Weights of a small GPT-style language model, trained from scratch on English Wikipedia: 1.13M parameters, untied embeddings.
Each number is 128 + 24 x the weight over its row's rms, rounded and kept within 0 to 255. Layers, rows and columns count from 0. Numbers have three digits each. The size before them is the row's rms in percent of the matrix's.

# gate: layer 2 MLP gate, 192x96, rms 0.081, rows 160-191, columns 0-95
# up: layer 2 MLP up, 192x96, rms 0.0791, rows 160-191, columns 0-95
# down: layer 2 MLP down (transposed), 192x96, rms 0.0747, rows 160-191, columns 0-95
gate160 103:124147128066093143157155139125119127099115135095121151124097106138151120127137161144154137160136119106087126123154161126166122103128152150095176099076129127149114107158137136143059107142117171137111118134113157092109109114170148116172117143132123129141100121159158146112168124158119159108
up160 105:103116111153176102126092143147136142176131126136145084140168160125133151136125119085115168125155122106143117120102118120117124149132107140155096160153113127080140106074122130143164117118126102092157135135166093141184154116105144133133120085155136134144193148121082126126108118148133111140
down160 096:120147090162145147104082136109100095159119106131145172159113161103107133115153111082101130111174146163121155122118123163144114160160146139164109143126157128102134114087125120144130108132139103126159117122124079129111134141112171119108099131144118107128180127113061098125103099103138103110
gate161 106:146150118120123099147108129141121144169125113123090093141118124152108124103165113120160091124133139089126132076124112117129107148125096133088122144158180134128141123165131128133150135139116123166147157147143129162160100108144095109148098147148103119152168118150169106071151063084147147138
up161 114:160140101095097151127114106108114146129106109157116149136149093088099058136141159152094130119134105118135104106109080128121114160168087153167099143128135127163107148155107133111172106118099108090145114134106152137107146115147102158136138120116184144129124169167133121150121120121102137159
down161 117:174129153099112139107130108111107154103135123152127172101125111101106083179149155129104132123133110127127099116109090108170140138179126174137097147104129140114119153120127148110175112142071145123148135156160145137124171102112132147119134135099151148141131160123097104188147116167139152138
gate162 091:078122121070105154147104126100100091120101136130070123131130141121085104136131094108115099136162137112146158156120157133097157172153119107125111111148127134121147151137120123107129105154150123090114166122110069130120125115107135150139191132122116117170116143128157104172156148158159120123
up162 096:089149141098123159128111119124103118135100153100070123131142101114114112116109107106110133187173115109146124155113151137147154146174136142130117120145103152113121148120109143131130074122137148066155129103097100120126131109109146123146150115120135094179148126156152091164135171164137124079
down162 096:106132096163153088110110142109087082139092132130113151136110153175167125157158130140120113101149154139140144134118117141127114149124119133137162163151143128120135109142153096087118125189123121135105135119164160128096117132106111161129138088153107152101109156089156134142152068080144101142
gate163 104:118121102139169127106095102139133123148156122117148113112134099133150111145108151112142128138140163108117141117180180114162107128115092164125132120100182117116097131184072158148127106131138145120141153114136141084135128073130147165165140098101132110117162139172141100152154151158129113140
up163 101:135152118100080186106175143145145112121087128127122141108144114100116105123136118124102127150124123135147111107096098132127126117157167103124109101144099131155123115064145096144083180128100122120139074134120101152119142140120131109083133129194147130174107118105132111140098102134114150123
down163 091:112183106120127140096140117127129115141117172149127154105134118085144113127145145157149133241142123097116136136131124094164130074136125149144129120138122126139157121072146107150103125153148139122132128112153136163155132119086151104107106120153151149155131101130139079121146153119117132144
gate164 092:121109111117115133156170131158094141128162149100121120141116131143100133073122126113117165164128128148085151130116188117134148118099148156113111087151111103128130137127139073142099124114075117192144085120084081179118117115106147107120104146136135130136146113136136129113112159148142109108
up164 097:126192115110162110132055147143158130152095129137122144147118130138171121150125119118160120133161130100136109119154093113151095101154110116149145156140123159123094101116115154149130119125156147082147154150141172090171157143166157162169137109152105124134133115134110114127160084131128116116
down164 103:168124123140129130140144110146142152105133179112121106158117117097124171135128144130136146179166159117109145116141141132178142076103123164144083107149115134128115097091146064172127155138120146137143090143146127127179151128112153123163100153134126108105144119121088129107113101169104116111
gate165 102:167117144190098097140159126106121115117135150125118084160150115100140160136167122127101105143141089143105179138111141117153103133141104155133098141141097148199108152138142115118166097144147122079093137165154149135123102141108135098087095152138115131115155143109124131099138123149103125115
up165 101:172101130133121081137129174160101120108111109115143124107160110143074177130162091109145136139124144120121166085123102146100109130102123076113102123132170136167156131169134131120142169135109150147112145158139144165147139153149090104132142145136093111098143123125119141088139093095124112105
down165 105:101123135151139172091149097112131084128114149145132118136170111095162142127135138140055105111148124121120139131135113131127171140128129129133106157120150111124104121091108100121145083140152102060088134138129149148120093121128141129126098158176159150129127110114150135119185105162134092097
gate166 105:116131096135132138094113087145104172127116135102119126134073126130168142148136183156133153153157153143092141125081156154156137122152159104130127117129172133114124104166103104131092135081071118107115100077111101102140146119155123104115137104132094137150121107154142136162103124135128133096
up166 102:108131110142129146099133124132095163106130130093112108100063127123141094151147171154136146129154168138124153148133146182135146126145162107146105122110143096140141126170106107134120133119098116141111109078133122116143147137165142077090152111104097129142117128175126128166068121172125151114
down166 093:133110140113132135090166153109128091109137132129129083086108152157128127141150090141119130061157143102125120156134117143164151112164063131123116152141126120131123129110161139148150171109100147131123153089157137134145099119117146077109116132183127146092129171116148122146091114131168137151
gate167 090:162156094140133112100128130142085128096118156162085141149106095158152084091089124096119080126163171131128138132153129095109140124094110173159100115079147136127116126145119110140109106101116144120135151138075142120117124133103115150140126168124123111141171108165128153141122120156116113080
up167 078:106158139109124178167120136138153138165142131060155156091112149081102126159130149170140185139132116100114147107094105110163121113146153088085136155194078122139119109116145120147128131128125116120131090119157111158136129101132136118114137083142115136147104111127128111134111120104145136128
down167 087:123178085113136124124135122126076132138124146136099184133123135130114115118149146134146152179158164122124164121117075083135102111098111162132107114122148150132123147084126079192124142156151160099118115128105171149107114089108146124139140173138141124137126107160139157135115125141111112101
gate168 097:143137100141134124125130119115122138144132128112135135139129128192122173095114117131160122107122141112103174102105107104134125127093137085105112130087161131159163110145137130117090161143133172121125091117147142151115114163127135104161084134138102135169122081134174107130177060129100106119
up168 102:107128119123100076134133122133123103134109180103143127139087151130105118150116121116108121129106110162104103098095142125151115124143164132120141170131111141128136113151164180118169115090121094150132107146109117112149114161121044142127121123128075133091158100127097159119093124082134145125
down168 105:099176090100106093129110119091140116131121164148090174129138154139112067106130101120090138153145133153129136092128124147089119109134150108141133125189116142158114111093103186135127147097108098105134118148105119111112111111140085147128141144144137138113146134120135138114117176078119093120
gate169 095:088124154155166165116116130088122136145125084151158145101122144099128099159148118138133098110143131118098142139138110122134126116142112122160157108132157167103137072106134126120125140103135111081126144137129101093100163148165161137130094133118139113115172184154108129110171182146111089154
up169 094:157108116107098138135143160157107132130116168083108095149129130172145142129146140150122132136092146142153123123115169155134105152099138114115086139133126071132132136105177116128116131177133102150152118132137113151135123145094096089150122116114119148183105084086150129110106064149110152137
down169 088:117111122119136147128135081129126143110186141109143144122134165095106130134142187131124094165130118076116093097143090141150167100151137185163141133136103141100132152145116136097132129111124172121084113148089111096121119096133146142118089167157102113101156148130127125133124098140118145092
gate170 107:111117143151149107116092164134142159108166119115105104128145075132102127069114090114144141107120141142151101072137098121130129148099111147127073130097156118129128099123145134137150150160126131148116131167108143131160142168116114104148139130175133110142151092127148080107162080116096160121
up170 107:141137110090119118152129109132133119161119157152148131158097165114120108178152151077125132151124127138120182129136130137115102108126133092131178140158125087143150140188117131100107111107128128154144116131149142167141065107123127102137121105119097143088141149113142179121109141087180116129
down170 094:113144083123103088143120119087109131169104136150143133132124167143096145159162094078117143171142153140108144126096127134096097097141125126125112121143121171172112128149126124101081132103115081141134107129141133129130128154175169156128124118108129120107164107121089161110070152160141127134
gate171 093:122126144134141154087117149156153153115159117120080119162107162132088090153129122161103107187136132120098133136153103115105102130087140153136097111120145110181137089080139123164129129112093102161113118107164107130125155122123181134105102136135114132132080083131105133144123113158147131135
up171 105:161165110126119118145099117151103122132131152119149114104126118153162173106115103123142137103154151136120148107127146135128153088168103103129143146132114121132074137181099120140094144097107179099124117140110176141109106098111122145141141160134107125174188132136119088133156145115111069109
down171 110:094121132100135142083105158159123191131163114138108114144105137135092130164131104158126111192116116090090113128149130126133129118108145149130090119125152138160151098116134119162110125102090120136087128074121128115099144086122166125107103137140093136138095081170099115131144111138116117106
gate172 090:110158125130150126071127124122131114123080114169146124102141145136087130109190110110152112105124172145132109150157121121124112124127110105168137073106128169133138154154174137114111162109127143118131112082107107098087134128163089131114142136149086124142095078106168128122150144117118113129
up172 099:139149126115106163115103125127191147143115124162118131084141130096110088111134110114121144121092130170172149140125111135118114157111138101136124100123099129101126177132116131132073147089110143162162057138106114144130129157133142140127134172109118174132115115141128135090172118089158123145
down172 098:098084111110165139113138126083097161105098153104136119153095123097112117098099147145119138103177152163119104136148167105116101157099100109134131137122080106149155145134142116090145168160124122111158132102120127144119116097151098124120136123093155139135133128082127174160128109100089100096
gate173 089:139135130160153121115126103126159099151149150089139159111137096109116113147125131126120105139132159134102108122167130123167107120150128218176120175102136157116127115139136155172123113116148112119153132165115140087159171131147131158139098083111126129155158103169111118123128176131110150120
up173 090:109095151181160104100125098126121074151144128108120152111133103129092135164114140133117125092119140148107114143176150138126106127142145186192136161089155118140159107137126151121128118119148121162142190142158137101152159152160124141123113100103121149110144103139103155139116131136129145173
down173 103:106123146139106147102136156148096136102099097131115115145103180139156177146122128153125174067110137146141153110119150128096142151119105072139124130163122100127137128090130119060156106125126147164098151114159094155144110160110149120101139148111131153125120127117099163139093106094132124144
gate174 093:139144131130086110149114135133129135159104111092107176136072091076145154159152145157125160128127130132155108152135086151137134101129161106136100092097122135105115096136149136124101132134068126150138125110153153128155077177122162129132137126123159169175149125155116143150099126100143131135
up174 099:094118090102171138088142113129157144114139120155186084122121114116128123127107155099069120124136100158150154143128138148130153124147141117138129136168168090161145155099137130108135113165138137146105074109151115135099160095124170135122138128104132146144124152104092106085168152129090141134
down174 101:117119114140131132102117107123103116107123133158158091122168125162122124093095099057137088141154120155095193123110191126107115132148133149124126141133150119122148139177107086142126152124153149122107135126105112131117172110156123174154139155114099113114099125157086121093118130162122131113
gate175 106:116126161076141098152076115144118166121158144096068132128113128157124152143130144152141150130130107120149197127116112180136103120117121110103087115113165169129099154165155135148127118144092152118126083131132148152120095140147140141152117125142134123145142120156118112185145100089133121112
up175 108:130123084172136163068169141139125095113100152116178111134101133084164109120140118134106147161139140156103097133152155080134171112156139135169149117106095085137161085111102116118116154112154148145124138095134114099140156108108131113095157134144139134117128140114147133143126143170107147141
down175 095:112112139157115156098145170124115096126075135107124135146115154134127118127156093113136131214140152114089128136158176087129135074133142124152149126169120113166142105084146110148131145111125144175122113092146133114117149110110124135077156157128120126134131130125134149127167103160134141098
gate176 086:124086118125139129124145132073098174098099142107123081157104122151135098114097145153122129159102130140158142107117121112128141169127136155111126140108132123119160188133138146140155155146128090098150128115101146111156113131096106092162164072115090090136141159152124142095154163130125162138
up176 087:119141163146111144153134130124116119146122106104153145146132144099078146168172095136103113105120119131113104169133124134138100113146163096142156132134104182125138112132134140104121106115142142117125144108159125114075095214160138193094094144130107147139119135091132124141096125114104145114
down176 087:140175101092165155123099120152093090111113136175159093087141117101128129093117156090120126134112150150099160151159116122131153126127117125112132120128165108129102165119083089121130148128121107148085132089150141176073150095103146103145141161149140162127126149119107111125129119124123098151
gate177 104:115147095092142147150149124116099180103100117120151107136118122123092140172145133148127155133153157120109142134076140113145117175131166172101141108114139131154098156110141132117107152143125148084168092083111126124119123145131095127158117114106148115193107106163180136125128111108123164118
up177 112:102055162140168142112142114118145119137142165096116138149149157115147134102115138135093086101107102158131104134147110143133133109122122097174103144149114138093170104120147107123141077127104101142123153125150101111107112168094166106124140095157123149114139142077110139109157165147106123156
down177 099:121145143124123141114108117100157087134127149167130144142163178165157108098141122118149126164117102131157101149145088127079171090139111097146123136095130120169138161174082153161115119141134097113105114152130139131134162089140153134116117106159120115080131135099093102119130131124136076125
gate178 099:127110132090149129162082160149116130101137130139085122133136116085128111091157134150127156128161138098077142078095097122118122117110098142114155094137108152121113134134118128128098171095105129137168095156085127156136165113107124133097109175102144122194150114137139148122125145129117090123
up178 092:095069150124122108168133139120107160103140110150095107151128139127102140103139138172129096095163104111093157106119104104066098125127093121115160110128130145127143136128107147091103123133115103099165132090123098125119158144147123162074119157109128102144150147100129160110112149137116075141
down178 104:144111123168098125139149094125128174120110079097141101136149135131108158126129119140128111081103119116111165119155095076087086113113134103083152134146129100101135133101096162091137120118097098120173175125128118142115133137121123149098124150128153112107117169086097119149110167134123099154
gate179 097:137116116142106097147181120122139161121117131106112094165135122092151133117117115104118125132134110151113087135148194109106142125142123188139162160138099153116129089100133111094131157140137116095090160149108113111122135118136136105099128109119151111109147149128091149051105169133093143153
up179 097:157124138123162123104119137142177157121102137119144102150169136158116146148154089135120131146136120112155090134152130121097134176114134099159150156103094135145128104109104075121142108118145084107149142097182084082093136146083124142109158105098118114103163136110109144129120131146126132079
down179 100:111122096110125162115146146151114129089199096146137152115105112172131125117133171138140144111127139123111134119097096133176128089123111127101093092096180129104152166135166155082131152133098146145142101169135150100171103128140138143123122145164134165126122114161135114131128100147106099130
gate180 093:167146121161164113176120156151117128147143128131112108130102107104102112126128154144152103119131127147118128149157140116111078125113112184142118134147064166124122097135149145118161079132140140121139124178135163128094114137124133120078117176145118123114143168127118105125089159108101180155
up180 106:100137164177140118107132152114121122145160138131124118122157121111116074076128152113123110113182124107102153116127138102126092135140077151172110129127091163129150132108128155125136093082137129126184135138134153101116125116144121120104056151177137122115144120170125115145101116104139139148
down180 099:141138162128125134098113127149109182124107077120091128123126159185126148159124158075117115137140114125123089090101168117130108162123164113134103122113118128134163098126137125105151119142108141138121127163097109127131084127106110107111128158115103111145118146154101181168136090119181151096
gate181 101:156165099152134137078138125148122129063103165088123154088097105131141078096097127135118138114116128111128160145132097154117160130124111149130120105120088139131101131142157101126117132128137159148100119138124191126101122131094123116075117152132156107136083135128142114121086162141084140104
up181 103:122123088106128157093136090162134125093120150142132154092129105138127136126119140108085126106123099132171142126142136110130162131099158124115161142112103090127118158129108100126149105091164157095138112116113137124119121143053125113091150118125148134169120131116145129110126200172087097092
down181 101:094080117148099165132160106138111136125150145134157108120124114067114156132115146111089126115099134160129064111120163134130103121111140138153132155115122111106158138146119108103142121104110136149149112121104100083126158140140142154112133088107154192096136107111077148114094125125075136137
gate182 115:117132086098166134111138104178122119122175091115135169085133081126147110125134124130147114119116147141115154111111100139124113137112102109082104119122165107112108145160130176126128153147105114137138141189142143147096138098139123135176123109139125082130148153180119090114172152130102131149
up182 107:129115123145137129136106088119104154102138128106121130137100165189158156169094148177129093101142110142077140120106102113134132125098100087104093162095137117187125122167120152148119146115127123103138119140148176157094146147137112138177103133120122111141157107117101155136154101117127106115
down182 109:163140120119194115125097110140121124109145085114157176105097117173145133141136131181141112048132109148118133113126121124132120175106124093109102150107137121156113139184111166139131139133108110103096144153107156138110133137170102127180153124092101127131114138128133137150132111138138148126
gate183 092:119126113129179108059138117130177113102130151135135147138141172151161110145117141113154148126133126131126149115117150099212129129119118108129131150161149111134122160139125144137137161109108153117112108130195144106169150112129132112148139123132105109173130129149162086177124122172129151128
up183 104:130111130170178106119140152147144127135144125098122118151125156148182129200120162104119142099101099163117158147151156105123124123117111141138165143154163146079138161100118155103153114130146137136093132130150114116104138153124151153147164124091095100085126175144096129121112111120160153133
down183 097:137121122143107098150109151146083137162109093103116135103100153181160131124157158114135133069139110111162126108135112137058116153159121161117148132144129125118096098123133124100116122152130127103140153105107090123116085141138118138132152129097131143084130140143100182112147113107185104100
gate184 107:156156103126116132115116160127092127133104115123122095127118109144123117097167137138160147135171132094102172111143110104112134118144094111095145106134089098168153158133163162136191144178110110145150133117157127125131164115113146094116138140163103128111133102093166083134101080127125138098
up184 102:129143119136133166085148106127109116128121107139126101125075115173156139125121129181135141133141112119160154108122114127105150122110120076138130127101140069130138165148131119146124153090101149129131116079126127175143117102089130117135175146150125085115121131137171140160112112091131099062
down184 112:108112137175179138092155123133121110100142180166126128128111131119163119139092128207137141116118121092181123128096111150139103105148078139155167139111120142120111115120155146134121121096095117133145143126164151095168153116119130108129174123081165129122138119156122149138123136153146114120
gate185 099:107107109133143130156090113085159152151166124098137151114117102131096136162110156143135079134078165101104099125087079149130107155109148119143115132103152147121092081158151140125061121098139154138126120153122162124125153125131116159156116129133123116164124102134114145138182101135147123130
up185 095:101100083133107128126108124107152139141132124165141126115155154136124118144096139118155095118085161089115088129112109129145093147116154095158108141112180131147090081160153135103104117070130146130140154134165148114109151112140119164150115100122133129116114067109118138145174075130133114117
down185 083:117101151092142134114128143117136089117123156131118118133105163105122129122135107108114165036145106194145111112154142165097109150115116116152179091167142132131130137155110134127128117118123125154120136128140120142064137132137135117141124115061138170146145106099108140104147141102123140099
gate186 095:156179157097082110139134140119104119151090121110099129103090104114150115095147104135169124129127178141109123146130120145128139112186068162177128097134126137099096148128127135150164105107144138096177129133142115091139131116127135141109146108127154087153125120125162089117121162146133131099
up186 095:124114081158161178130115116135165153096163139148171113152146130127099124116099142136101100141159087093130124089129132088169135119103166120097129172159113097127123122140090120128073140140091131132109106137103143157136121133133149085143093141181128109126156116148105154114130131124117100150
down186 101:157171103133121158099113109136099169109109175149137091129164122156125122086140136146121116155171129144131125118171153123186158126164120156175096144105118130142107158163102127153135120133122109086160108156138114112131149113094107124110096154128171130129169127126084118100119151152107114128
gate187 111:103184117119138111133039106123135132146168136124141131124052141108163089123153148143145086140158120131141144099112170128142135123109120124111130120124131118150104141126085090114145122132146144119117107148132146130141142129132165144148108159184144118145167131120117085146144123135094080130
up187 104:149144130120106131163128131089110155139163091097132092103092102122138074113145163062122119117143111115158097113147157169137125148123118164140142116140114129117129151125139131099155092181158153103095136166122141097108148159151120116121164131131140131116136185126105085117110148117093124150
down187 109:130074134156122134176122144103148137142142106119133112078157104081142137123128130123136146104155132103156106129128109145129110131071115168178136128123107133107180127161154168082125138165156148114163166130135155099119109107155130126101141118088121175129106166139109139111130157109129162132
gate188 086:146148167113130149141150122120149098105147132120107139110102116116151126166105173155158101164129085106114120134162174132126151125122123142125154161168132141145057105134144131162148129157119113096162137142183150097203138153104121138141148116139129145120138135113098100123156160120118125156
up188 092:115137098168115098121112134157140155147120107167162117123159135140114112065155093088106137139159147123127115138104105106127129123133131116129108102113112134096146153139091139135095123091145156133119133111106124140070127044170128118080125174134122102145155114146139130131119152140122100085
down188 095:152163103150162088122093131139093116134165135129136136171174113126156073122129095106149063178146107147130136125145115124154117143111103145114085127119122126104111153144082140158115107096089158091138103121139149107142169101167103122115140138137147115132141130116116108098152164131120135102
gate189 117:161133149128165124168128170146151114132166129146144159109154124170097123141183085157144105130114137083102103108117125096169077116119125146153123130140090106163085136118133120106104161171132103142130131137134151127148151171171173141169127136136155102140137122124128127098115114113099118137
up189 114:128103128132188154131127147166149103140120128156136153118152085133124145103151104149118144129098155107122087117124115129184096089140143158198130115117162114128107117107114131111138132172129137137161147116138131157124114146150184139153154102160163062119137121155148131129123142125111168144
down189 108:111083138136155132091095125142136093145081131128140140082151132100136128099112087119105148100131128179152110128121105131119110115115115130246152100132135128128111133096122103110111141116141139108117144113082110167086159111098126149124163137112155119135134120103133126145119148110144122129
gate190 099:168102161170146135116171118133134114142136138119109132111099101130124127173066127113144069135113133117110120145143117160179085140117114144140073116107142142160119100151118097181069118124125138136123131098132106134136110099155152153157106155111135164118140113139141147160138138149138167110
up190 096:101153081105141153128146121113089141112153092163134122114141125133163114109165166172124145121136123095140114152132152104183132096152109103140152139168108110143091135104119128059114139139144139098145089121124136129107136112112160118137136137125139103167111111157092100149154108139098069145
down190 098:176131158108135122125139143182134126110107160168124149096096114124105142144089117158162096147093106110111133130137165152146139125122125137176088093108125112145120125139098086181145181138105112152102133137121097131119161150108119148128131162110140096094169101106145092152156140148143142122
gate191 104:118112115085098116139158107095147131147149132139095115203111139115118185152110149155163133158107113113118126113068119117121088121117115117086104136153141142131070103169119099119132151127120153120114111125130162138156094130101139144158122123128117148082159151140104158120115084119163128123
up191 099:177146153158123136147111169114152144130132157150128113123125154134098120111151153091115142125104081101184124137139086101121083136135102126122103109095106112135117138148125132152108124122119157181122110183092113134097132134103161089111120135090123138120165138120062126131142146115143134179
down191 102:147151102148091123141095133096194114130118162119149122121133162140138133137136163162114097106142103117110181162106098155124138124135103096104177131135129121147120171152115170118110122139141095156136086113124131147120119132102131178138142114163106129119133143120115046147137111115111105160